python train.py --num_hidden_layers=12 --hidden_size=64 --num_attention_heads=2 --num_key_value_heads=2 --head_dim=32 --intermediate_size=256 --vocab_size=1024 --hidden_act="squared_relu" --norm="rmsnorm" --norm_place="pre" --norm_eps=1e-05 --positions="rope" --rope_theta=76200.0 --rope_fraction=1.0 --qk_norm=true --attn_scale=0.177 --bias="none" --tie_word_embeddings=false --parallel_block=false --extras=["capped logits"] --init="orth" --init_std_qkv=0.0723 --init_std_o=0.0148 --init_std_up=0.0723 --init_std_down=0.00738 --init_out_by_depth=true --optimizer="muon_variant" --learning_rate=0.00299 --lr_mult_o=0.717 --lr_mult_down=0.7 --beta1=0.9 --lr_head=0.00846 --warmup_steps=25 --schedule="wsd" --decay_fraction=1.0 --decay_shape="pow" --final_lr_fraction=0.0 --batch_tokens=8192 --max_seq_len=512 --doc_mask=false --train_tokens=89460000 --max_steps=10921 --dataset="wikipedia_en"
Each number is 128 + 24 x the weight over its row's rms, rounded and kept within 0 to 255. Layers, rows and columns count from 0. The size above them is the row's rms in percent of the matrix's.

# layer 9 MLP down, 64x256, rms 0.0932, rows 0-63, columns 128-191
size [ 94 102 104  92 100 101  98 108 106  97 104  98 106  90  89 103  97 101 108  90 100 103 109 109  95  98 101 111  99  98  96 101  99  99 111 100  88 100 102  96  93 103  98 108  92 102 102 101 108 103  97 100  96  98  99  92  97 101  92 102 110  96 105  91]
[[146 108 111 124 134 135 155 103 140 107 142 140 129 123 134  80 116 101 116 124 127 116 163 151 139 110 144 131 121  94  89 140 103  94 113 129 140 122 134 114 170 156 156 112 155 148  62  90 112 153 175 117 143 131 150  95 102 152 174 138 118 142 133 134]
 [158 102  85  87 114  94 114  89 157 129 162 138  89 159 119 137 147 115 136 129 102 126 102  92  85 141  70 130 139 119 130 101 137 156  81 137 121  94 114 170  92 139 122  93 126 124 162  80 123 116 123 105 152 127 116 126 117 123 121 162 125 115 139 112]
 [107 136  87 153 165 121  81  87 126 120 127 127 157 136 142 175 130 100 131 138  56 131 108 122 123 141 132 144 105 161 129  87 151 164 136 181 112 100  90  82  97 142 127 161 138 141 190 120 138 108 133 173 142 152 121 106  92 106 137 106 127 157 132  83]
 [144 128 165 151  64 141 142 133 145  81 151 122 119 140 123 131 155 152 157 130  73  77 115  92 114 117 135  92 121 151 136 125 104 141 107 101 127 153 125 136 135 157 113 112 129 150 158 118 105 135  66 145 116 131 131 133 125 139 113 133 153 151 124 154]
 [ 89 150 100 125 156 127 126 121  90 132 164 117 124  85 121 119 103 131 108 106 122 151 141 164 142 103 133 113  99 150 145 108 156 163 130 113 113 146 105 117 150 116 153 129 110 106 131 121 106 110 148 133 153 131 130  69  89 140 132 109  84 117 176 109]
 [130  71 128 104 178 154 154 184 115 192 132 106 137 154  96 119 161 103 107 120 104 124  76  92 124 114 136 181 115 122 132 119 123 123 133 149 144  87  89 145 142 181 165 122 111 147  92 145 130  78 118 132  83 117 132 107 139  96  92 130 142 110 140 138]
 [191 176 128 110 153 104 166 153 132  92 119 119 105 120 132  86 133 158 145 125 132 138 132 106 148 142 143 141 118 168 109 182 141 145 126 123 179 136 194 120 126  85 134  98 105 135 132 119 113 130 109 145 110 118 145 123 114 132 179 159 121  85 143 130]
 [ 98 152 164 126 121 113  90 144 151 130  98 120  85 146 148 129 149 133 145 131 109 170 150 135 104 128 125 107 108 131 146 145 145 121 163 112 121 143  91 148  85 135 110 176 141  93 140 130 149 133 144  76 132 163 151 109 202 123 154 127 138  91 103 128]
 [128 137 122 123  89 115  83 122 114 136 132 143 115 124 149 170 106 114 143  81 123 105  91 134 114 141 123 125 139 135 109 146 119  86 137 137 143 123 141 163 114 121 147 136 113 167 150 147 129 110 110 138 151 133  87 132 157  72 144 104 164  71 165 105]
 [151 173 126  99 140 141 111 116 121 120  73 123 147 149  80 121 122 118  91  71 140 134 151 123 118 154 123 130 140 148 156 134 148 103 160 135 110 140 105 129 106 155 145 136 135 124 124 155  64 137 160 140 104 117 138 180 137 142 116 122 126 149 144 139]
 [101 167 115 136 142 124 154 142 105 154 160 185 111 150 121 140 144 146 150 118 177 154 143 120 124 155 122 113 148  78 124  98 128 124 132 112 138 124 130 129 135 112 138 135 147 135 112 130 144 171 186 143  94 100 123 126 128 138 150 149 136 149 106 179]
 [140 136 137  78 139 120 133 117 146 116 131  91 160 186 120 169 106 125 163 110 156 152  98 175 106 121 131 146 157 101 146 108 130 116 108 131 149 152  95  92  89 130 104 145  90 135 105 143 102 147 129 114  83 117 163 152 173 132 144 145  98 104 145  73]
 [157 110 155 123 154 143  99 105 155 135 109 148 121 125 165 133 146 136 100 104 135 103 122 115  95 110 120 115 120 102  93 119 141  51 125 114 142 155 162 106 122  96 122 120 118 121 121 165 121 106 110 129 125 138  84 147 140 158 115 139  86 143 160 160]
 [145 149 146 165 155 156 117 125 130 113 139 139  78 161 104 166 130 113 142 140 113  75 126 128  87 102 151 136 149 136 154 119 134  86 119 100 131 101 125 163 170 122 157 159  98 104 113 100  99 126  93 149  83 117  95 148 160  96 157  86 150 105 122 141]
 [101 132 165 203 123 136 127 101 178 143 127 137 145 165 146 148 134 133 169 125 132 109 172 118 151 113 163 114 101  99 145 106 104 113 151 150 142 129 133 144 158 125 134 107 101 145 103 138 136 173 153  87 136 156 100 167 128  96  94  95 139 145 143 118]
 [127 148  97 107 102 123 147 125 170 168 134 117 181 137  96 173 117 111 147 140 145 117 150 167 143 181 145 139 119 126 118 147 148 172 117 158 107 127 144 121 103 125  89 149 121 113 103 113 145 110 126 118 125 120 187 128 123 141 102 154 148 122 122  97]
 [145 111 158 134 137 121 109 156 149 124 125 126 109  97 142 134 176 140 133 165 123 132 107 139 132 126 124 108 110 115 129 153 112 156 163 175 199 145  92 141 115 133 154 161  94 129  60 151 106  89  93 151 146 143 103 165 126 144 163 136 135 128 132 147]
 [159 114 141  96 167  92  91 166 103 133 115 137 135 155 141 173  86 107 155 161 107 139 146 157 132 144 156 165 122 121 100 137 152 152 128 156 123 140 141 111 153 158 144 105 119 136  81  76 107 121 154  88 127 110 141 119 139 107  94 138 151 173 122  72]
 [128 102  94 142 127 134 150 129 173 118 143 110 144 112 134 147 103 127 131 126 145 115 105 156 117  95 113  89  94 120 101 121 126 120  99 154  90 149 152 111 165 155 107 129  96 115  91 143 162 135 141 151  97 141 106 134 119 160 127 143 107 123 131  89]
 [166 120 112 119 132 170 123 150 127 115  82 127 131 119 146 122 133 146 161 119 168 127 110  93 121 128 180 100 101 145 105 144 143 107 110 157  90 148 102 131 101 126 164 105 150 116 101  92 133 123 107 120 103 102 127 106 155 167 116 158 155 114 123 133]
 [144 102 152 156 129 143 164 118  94 116 109 136 114 115 131 118 111 132 148 157 125 164 171 155 101 124 140 144 136 136 129 147 121 121 161 146 165 114 159 118 103 115 135 128  93 176 118 114 136 113 126 130 161 106 136 122 126  87 141 149 122 142 132 130]
 [128 174 110  99 105 102 141 125 123 109 187  53 167 156 134 115 128 133 142 138 132  86 118 132 144 116 151  78 120  90 136 118  83 168 139 113 111 114 119 129 154 145 112 132  90  76 123 196  73 149 110 130 107 105 108 144  89 105 158 175 152 124  87 126]
 [147 132 155 116 120 117 115 126 164 112 105 113 170 121 129 150 138 140 119 151 115 171 152 160 177 163 187  84 141 113 131 134 107 150 155 132 144 109 122 102 136  99  73 117  94 156 122 134 102 163 104 122 126 125 159  70 153  81 150 140 157 125 143 134]
 [207 100 124 111  97 163 130 118 111 135  71 139 145 104 143 125 110 155 137  71  97 121 110 107 170 132 149 146 117 105 128 117 155 135 124 138 116 137 153 106 137 104 142  97 139 131 124 120 138 118  75 163 148 165 128 112 126 159 114 114 150 146 146 127]
 [108 140 109 114 167 136 108 125  74  94 131 153 144 168  70 135  88 123 144 135 173 140 170  79 141 186 132 117 107 161 104 134 102 152 108 112 134 119 141  91 115 143 147 133 101  99 136 123 133 113 147 105 127 127 157 106  81 107  85 163 144 156 106 137]
 [152 115 138 189 109 142 121 150 129 137 130 107  78 150 113 112 163  82 110 139  97 107 134 148 146 103 153 121 160 163 105 179 104 114 136 202 141 147 138 143  90 131  95 117 111 122  74 132 124 149 130 142 128 146 107 110 144 109 137 116 107 155 150 143]
 [ 84 121 119  70 151 138 151 114 160 146 110 119 133 122  88 126 120 124 108  86 163  77 159 124 173 132 114 168  79 124 163 147 131 131  75 138 151 103 108 102 110 128 150 152 135 134 109 128 123 138 105 148 144 160 150  97 115 169 119 103 152 152 125 107]
 [124 102 124 118 135 118  98 158 114 176  88 138 110 129 119 124 133 176  79 107  90 125 145 117 127 149 114 165 101 169 121 125 138 126  94 155  91 150 168 109 160 163 144 181 108 137 148 105 103 135 148 127 145 123 164 123 141 127  90 150 177 128 120 140]
 [133 173 173 114  98  99 149 130 166 102 129 103 111 102  86 119 163 183 118 113 129 128 104 125 167 167 121 119 130 113 116 114 152 124 119 134  84 138  99 126 112 141 139 134 151 157 125  91 144 193  73 135 156 120 166  82 131 151 153 144 159  80 135  92]
 [138 111 166 139 130 105 118  89 154 160 119 185 139 137 102 122 128 139 134 148 151 138 124 103 123 151 134  89 135 108 159 159 115 107 110 113 112 108 106 138 143 148 114 105 123 136 127 134 115 124 128 110 134 151 152 127 115 148 112  93 140 113 154 173]
 [163 134 142  92  93 131 141 116  97  50 171 141 142 118 128 100 126 115 121 133  98 123 163  88 113 101 126 145  97 154 152 152  97 133 111 136 126 117 116 152 135 135 118 109 112 136 140 128 130  97 100 164 143 126 101 121 125 123 170 112 112 121 136 169]
 [155 138 153 115 155 130 158 142 130 106  79 107 134 116 145 106 117 132 139 135 118 187 121 139  95 113 103 124 151 110 102 136 168 103 119 167 177 116 128 154 154 110 146 112 111 126 111 135 145  97 125 135 127 130  66 166 125 141 109 108  77 103 136 151]
 [111 124 156 143 174 123 133 152 145 145 115 160 125 111 195 123 123 120 165 173 136 139 120 139 119 119 170 166 146 126 148  52 159 128  89 123 115 131 154 136 145  98 166 104 131 148 143 168  77 139 124 118 144 116 126 111 119  96 100 138  98 126 144 128]
 [120 120  60 143 146 126 103 159 123 101 158 121 135 133 135 114 130 144 145 121 123 123 161  87  76 116 152 143 126 133 161  81 190 105 125 134 120 107 125 116 132 171 107 120  89 116  93 125 132 125 159 103 122 141 131 153 127 146 169 152 127 132 122 132]
 [126 155 135 104 130 119 115 142 128 157 123 131 154 137 135 120 127  99  88 147 155 139 144  59 139 120 146 154 153 116 196 143 168 120 124 135 138 151  88 171 122  97 100 133 119 130 130 108 134 111 100 133  67 160 156 163 128 170 103 158 123 151 162 129]
 [123 110 108 170  90 154 138 108 131 174 130 106 121 140 151 169 149 139  93 167 140 140 130 155 152 122 161 142 121 158 130 132 151 103 120 165 170 126 104 156 120 102 148 105 127 147 138 149 136  91 107  98  93 124 133 102 134  86  81  89 119 122 108 138]
 [ 94 138 153  93 148 133 101 150 108 131 121 139 117 141 115 131 148 127 167 110 152 110 188 118  94 109  92 157  94 129 145 155 108 150 114 163 168 130 106  93 129 156 141 146 152 187 138  93 138 130 157 115 111 127 152 120 155 114  97 169 110 126 121 159]
 [107 106 113 141 117 119 149 134 116 117 131 124 152 162 142 191 105 130  79 168 150 163 117  88 105 175 164 137  89 134 157 132 103  97 110 123 128 111 158 132 109  66 180 193 120 118 128 118  96 117 133 132 137 104 140  75 106 122 133 117 106 155  74 142]
 [ 86 101 151 154 139 135 138 122 109 170 127 110 102 112 139 121 133 152 139  77  98 162 177 173 108 106  99 169 162 105 167 111 111 142  97 135 124 133 133 140 145 123 155 147 119 147 138 146 109 153 137 140 130 116 131 114 105 164 122 160 123 114 145 113]
 [103 108 115 136 115 105 108 108 118 158 118 156 128  79 109 111 107 128 135 108 127 159  73 113 129 150 155 172 112 117 111 123 114 136 138 106 150 108 155 132 110 179 121 159 130 109  87 135 171 122  93 118 130 124 125 145  91 116 134 135 146 125  79  74]
 [165 156 144 136  60 161 125 176 143 139  95 120 166 159 136 138 135 161 131 113 137 126  72 139 154 129 128 102 111 158 143 114 120 151 159 100 176 124 124 111  97 126  94 134 107 190 121 131 177 134 128 166 121 143 139 111 107 123 133 119 149  83 145 135]
 [148 120 158 120  72 153 109 135 110 158 124 100 106 137 117 125 118 138  81  91 127 143 117 151 145 129 110 134 105 141 170 135  88 143 158 141 174 144 177 128 133 150 174 117  85 129 149 112 150 155 130 113 136 156 148 134 114 179 129 155  93  84 109 123]
 [ 77 132 159 164  91 101 123 127 130  92 148 123  86  75 135 148 136 137 139 150 160 113 137 104 157 129 107 166 117 163 101 165 158 184 156 164 127 103 112 124 113 146 142 135 161 106 110 126 118 127 184  94 127 157 155 133 140  83 122 126 149 132 104 143]
 [119 111 104 132 124 124 123 116 144 111 104 145  88  93 135 133 131 168 163 135 175 112 151 131 102 110 172 156 121 105 127 125 142 134 123 133 143 121 178 114 101 114 130 148 128  96 150 152 132 133 154 103  85 117 133 126 135 170 105 142 109 171 116  92]
 [120 122 148 147 130 117 158 141 123 113 113 105  92 151 130 172 111 134 135 159  79 132 147 102  84 123 122 144 102 100 119 170 186 118 129 161 115 160 121 135 152 129 129 111 162 133  92 106 120  99 150 108 148 106 198  76 114 159 158 120  70 138 110 105]
 [130 130 161  92 134  97 122 133 122 104  91 140 129 105 122 121 140 116 133 133 133 112 110 167 129 148 119 109 133 135 193 114 137 125 114 151 127 138 147 170 124 145 137 128 153 123 118 104 163 114 112 122  92 119 167 169 165 111 103  96 109 112 160 135]
 [145  96 123 141 146 139 116 158 150 126 137 134 139 165 155 131 132  66 140 139 138 119 135 148 155 120 143 131 154 195 117 140 132 111 160 149 109 130 140 147 148 164 130 134 121 123 153 138 146  94 152 104 166 145 129 128 121 132 113 106  98 157 102 116]
 [ 86 148 112 112 113 122  78  98 144 143  95 148 151 120 129 156 178  88 154 124 148 137 141 133 158 104 155 144  53 144 174 140 109 102 158 123 129 137 130 139 146 130 120 142 133  98  48 129 138 146 138 131 122 129 158 137 110  94 126  91 106 127 161 126]
 [155 167 122  92 148 166 113 114 138 116 149 159 141 121  67 140 165 163 102 131 114 116  94 142 175 146  95 148 139 153 155 144 129 129 135 130 141 104 134 116  95 183 145 148 147  84 121 136 138 109 111 141 116 119 137 127  99 121 143  99 147 144 166 145]
 [ 98 131 146 119 129 170 135 139  93 124 152 153 140  99 173  80 115 116 126 121 154 120 155 123 112 144 113 131 148  84 139 110 155 131  78 136 164 124  90 140  91 100 128 155 188 160 130 103 145 126 126  97 162 136 136 131 136 127 156 178 147  81 115 140]
 [ 86 117 135 156  79 104 139 128  79 101 116 163 128 129 153 106  80 145 121  90 126 119 131 154 109 101 147 157 156 136 145 119 148 139  96 120 138 103 149 157 146 130  94 135  77 120 116 139 121 110 193 155 102 110  73 136 147 160 143 115 134 103 104 127]
 [137 146 105 135 111 110 126 139 122 132 169 132 103 128 117 128 128 157  97  96 138 141 123 123 126 128 141  88 158 157 126  94 121 146 133 117 125 165 187 172  97 122 128 111 130 115 101 131 174 157 126 112  69 114 106 116 112  61 146 102 102  91 129 136]
 [155 145 152 126  49 130 121 125 139  69 165 131 112 114 120 108  87 173 141 115 125 152 141 163 113 156  82 144 157 161 119 120 141  70 175 139 122 153 136 113 115 124 163 110 103 169 154 140 166 137  86 116 124 143  68 143 138  94 135 149 132  93  86 126]
 [ 89 151 147  96 124 120 111 107 104 129 152 121 110 133 104 132 140 151 143 143 148 100 123 129  98  89 147  91 127 136 107 115  79 135 105 139 135  79 130 168 129 132 118 161 112 135 137 159 136 118 141 117 131  70 111 117 142 160 124 109 123 166 132 128]
 [134 150  96 160 116 128 112 104  94 106 173 115 164 129 150 156 137 153 144 146 128 129 131 148 139 133  93 133 136 136  66 147  81 122 117 133 116 121 112 142 169 119 161 134 122 121 159  90  92 113 140 104  93 128 155  66 130  90 114  96 156  85 105 131]
 [ 98 162 137  93 147 133  99 131  83 155 123 128  97 112  86 139 157 122  97  93 122 149 115  91 103 124 132 112 124 111 160 153 156 108 136  99 136 126 141 106 122 174 115 137 103 183 107 162 114 163 155 166 127 105 144 131 107 157 101 147 126 142  98 144]
 [126 163 111 159  94 122 108 160 117 135 152 132  87 145  92 183 133 130 148 147 131 116 123 153 135 105 131 158 111 150 111 148  89  81 154 147  94 168 159  99 152 162 129 123  93 123 142 147 130 142 108 124 164 138 138 127  79 149 129 111 138 126 116 140]
 [147 148 111 135 141  85 116 131  95 109 155 148 165 124 151 102 165 109 137 121  86 128 144 132 129 164 124 148 104 154 134 145 134 122  85 124  86 128 157 128 145 109 118 131 134 137 118 101 129 147 110 135 132 116  97 142 105 141 153 103 126 120  88 134]
 [133 125 181 115 135 102 104 165 147  99 118 136  99 100 127 135 130 125 101 170 150 148 119 142 147 163 161 117 132 138 127  97 136  95 116 153 179 145 107  72 122 140 117 161 111 112 122 135 130 125 172 109 125 142 154  74 109 129 154 117 115 129 148 128]
 [115 118 157 119 148  92 148 122 121 149 149 124 153 111 149 176 134 106 128 133 129 126 145 128 153 163 122 107 145  70 108 108 114 126 107  95  86  99 137 121 188  81 154 115 161 121 123 136 119 177 107 159 136 152 131  92 132 129 157 135 146 141 107  99]
 [125 156 124 109 135 139 150 130 166 128 136 157 147  97 121  90  97  89 163 113 126 119 131 107 101 177 115 144 151 122 165 150 118 147 116 125 128  74 108  92  85 107 140 178 107  96  79 134 136  88 125 177  99 155 164 133 113  97 137 150 127 166 112 164]
 [125 122 116 110 119 107 129 144 118  74 123 105 124 160 160 105 141  61 130  95 137  87  70 111 152 117 121 126 119 105 165 168 150 118 149 137 132 122  98 131 137 137 156 127  94 126 109 104 149 167 139 157 149 127 118 108 109 146 150 109 116  85 169  99]
 [ 78 127 100 162 100 106 130 175 126 125 128 123 150 149 148 128 149 124 138 144 138 136 119 111  94  95 122 131 151 153 122 102 117 135 112 173 101 129 137 150 143 125  95 125 135 109  96 138 102 130 138 127  71  95  95 128 165  90 161 126 152 147 141 154]
 [127 159 139 124 110 134  96 155 134 118 134 139 112 137 159 126 151 143 120 120 156  71 109 110 141 106 101  89 121 139  78 109 104 109 114 125 161 155 146 129 143  80 104 154 129 156 137 136 145 110 150 108 156 125 143  81 138 183  84  95 158 134 185 112]]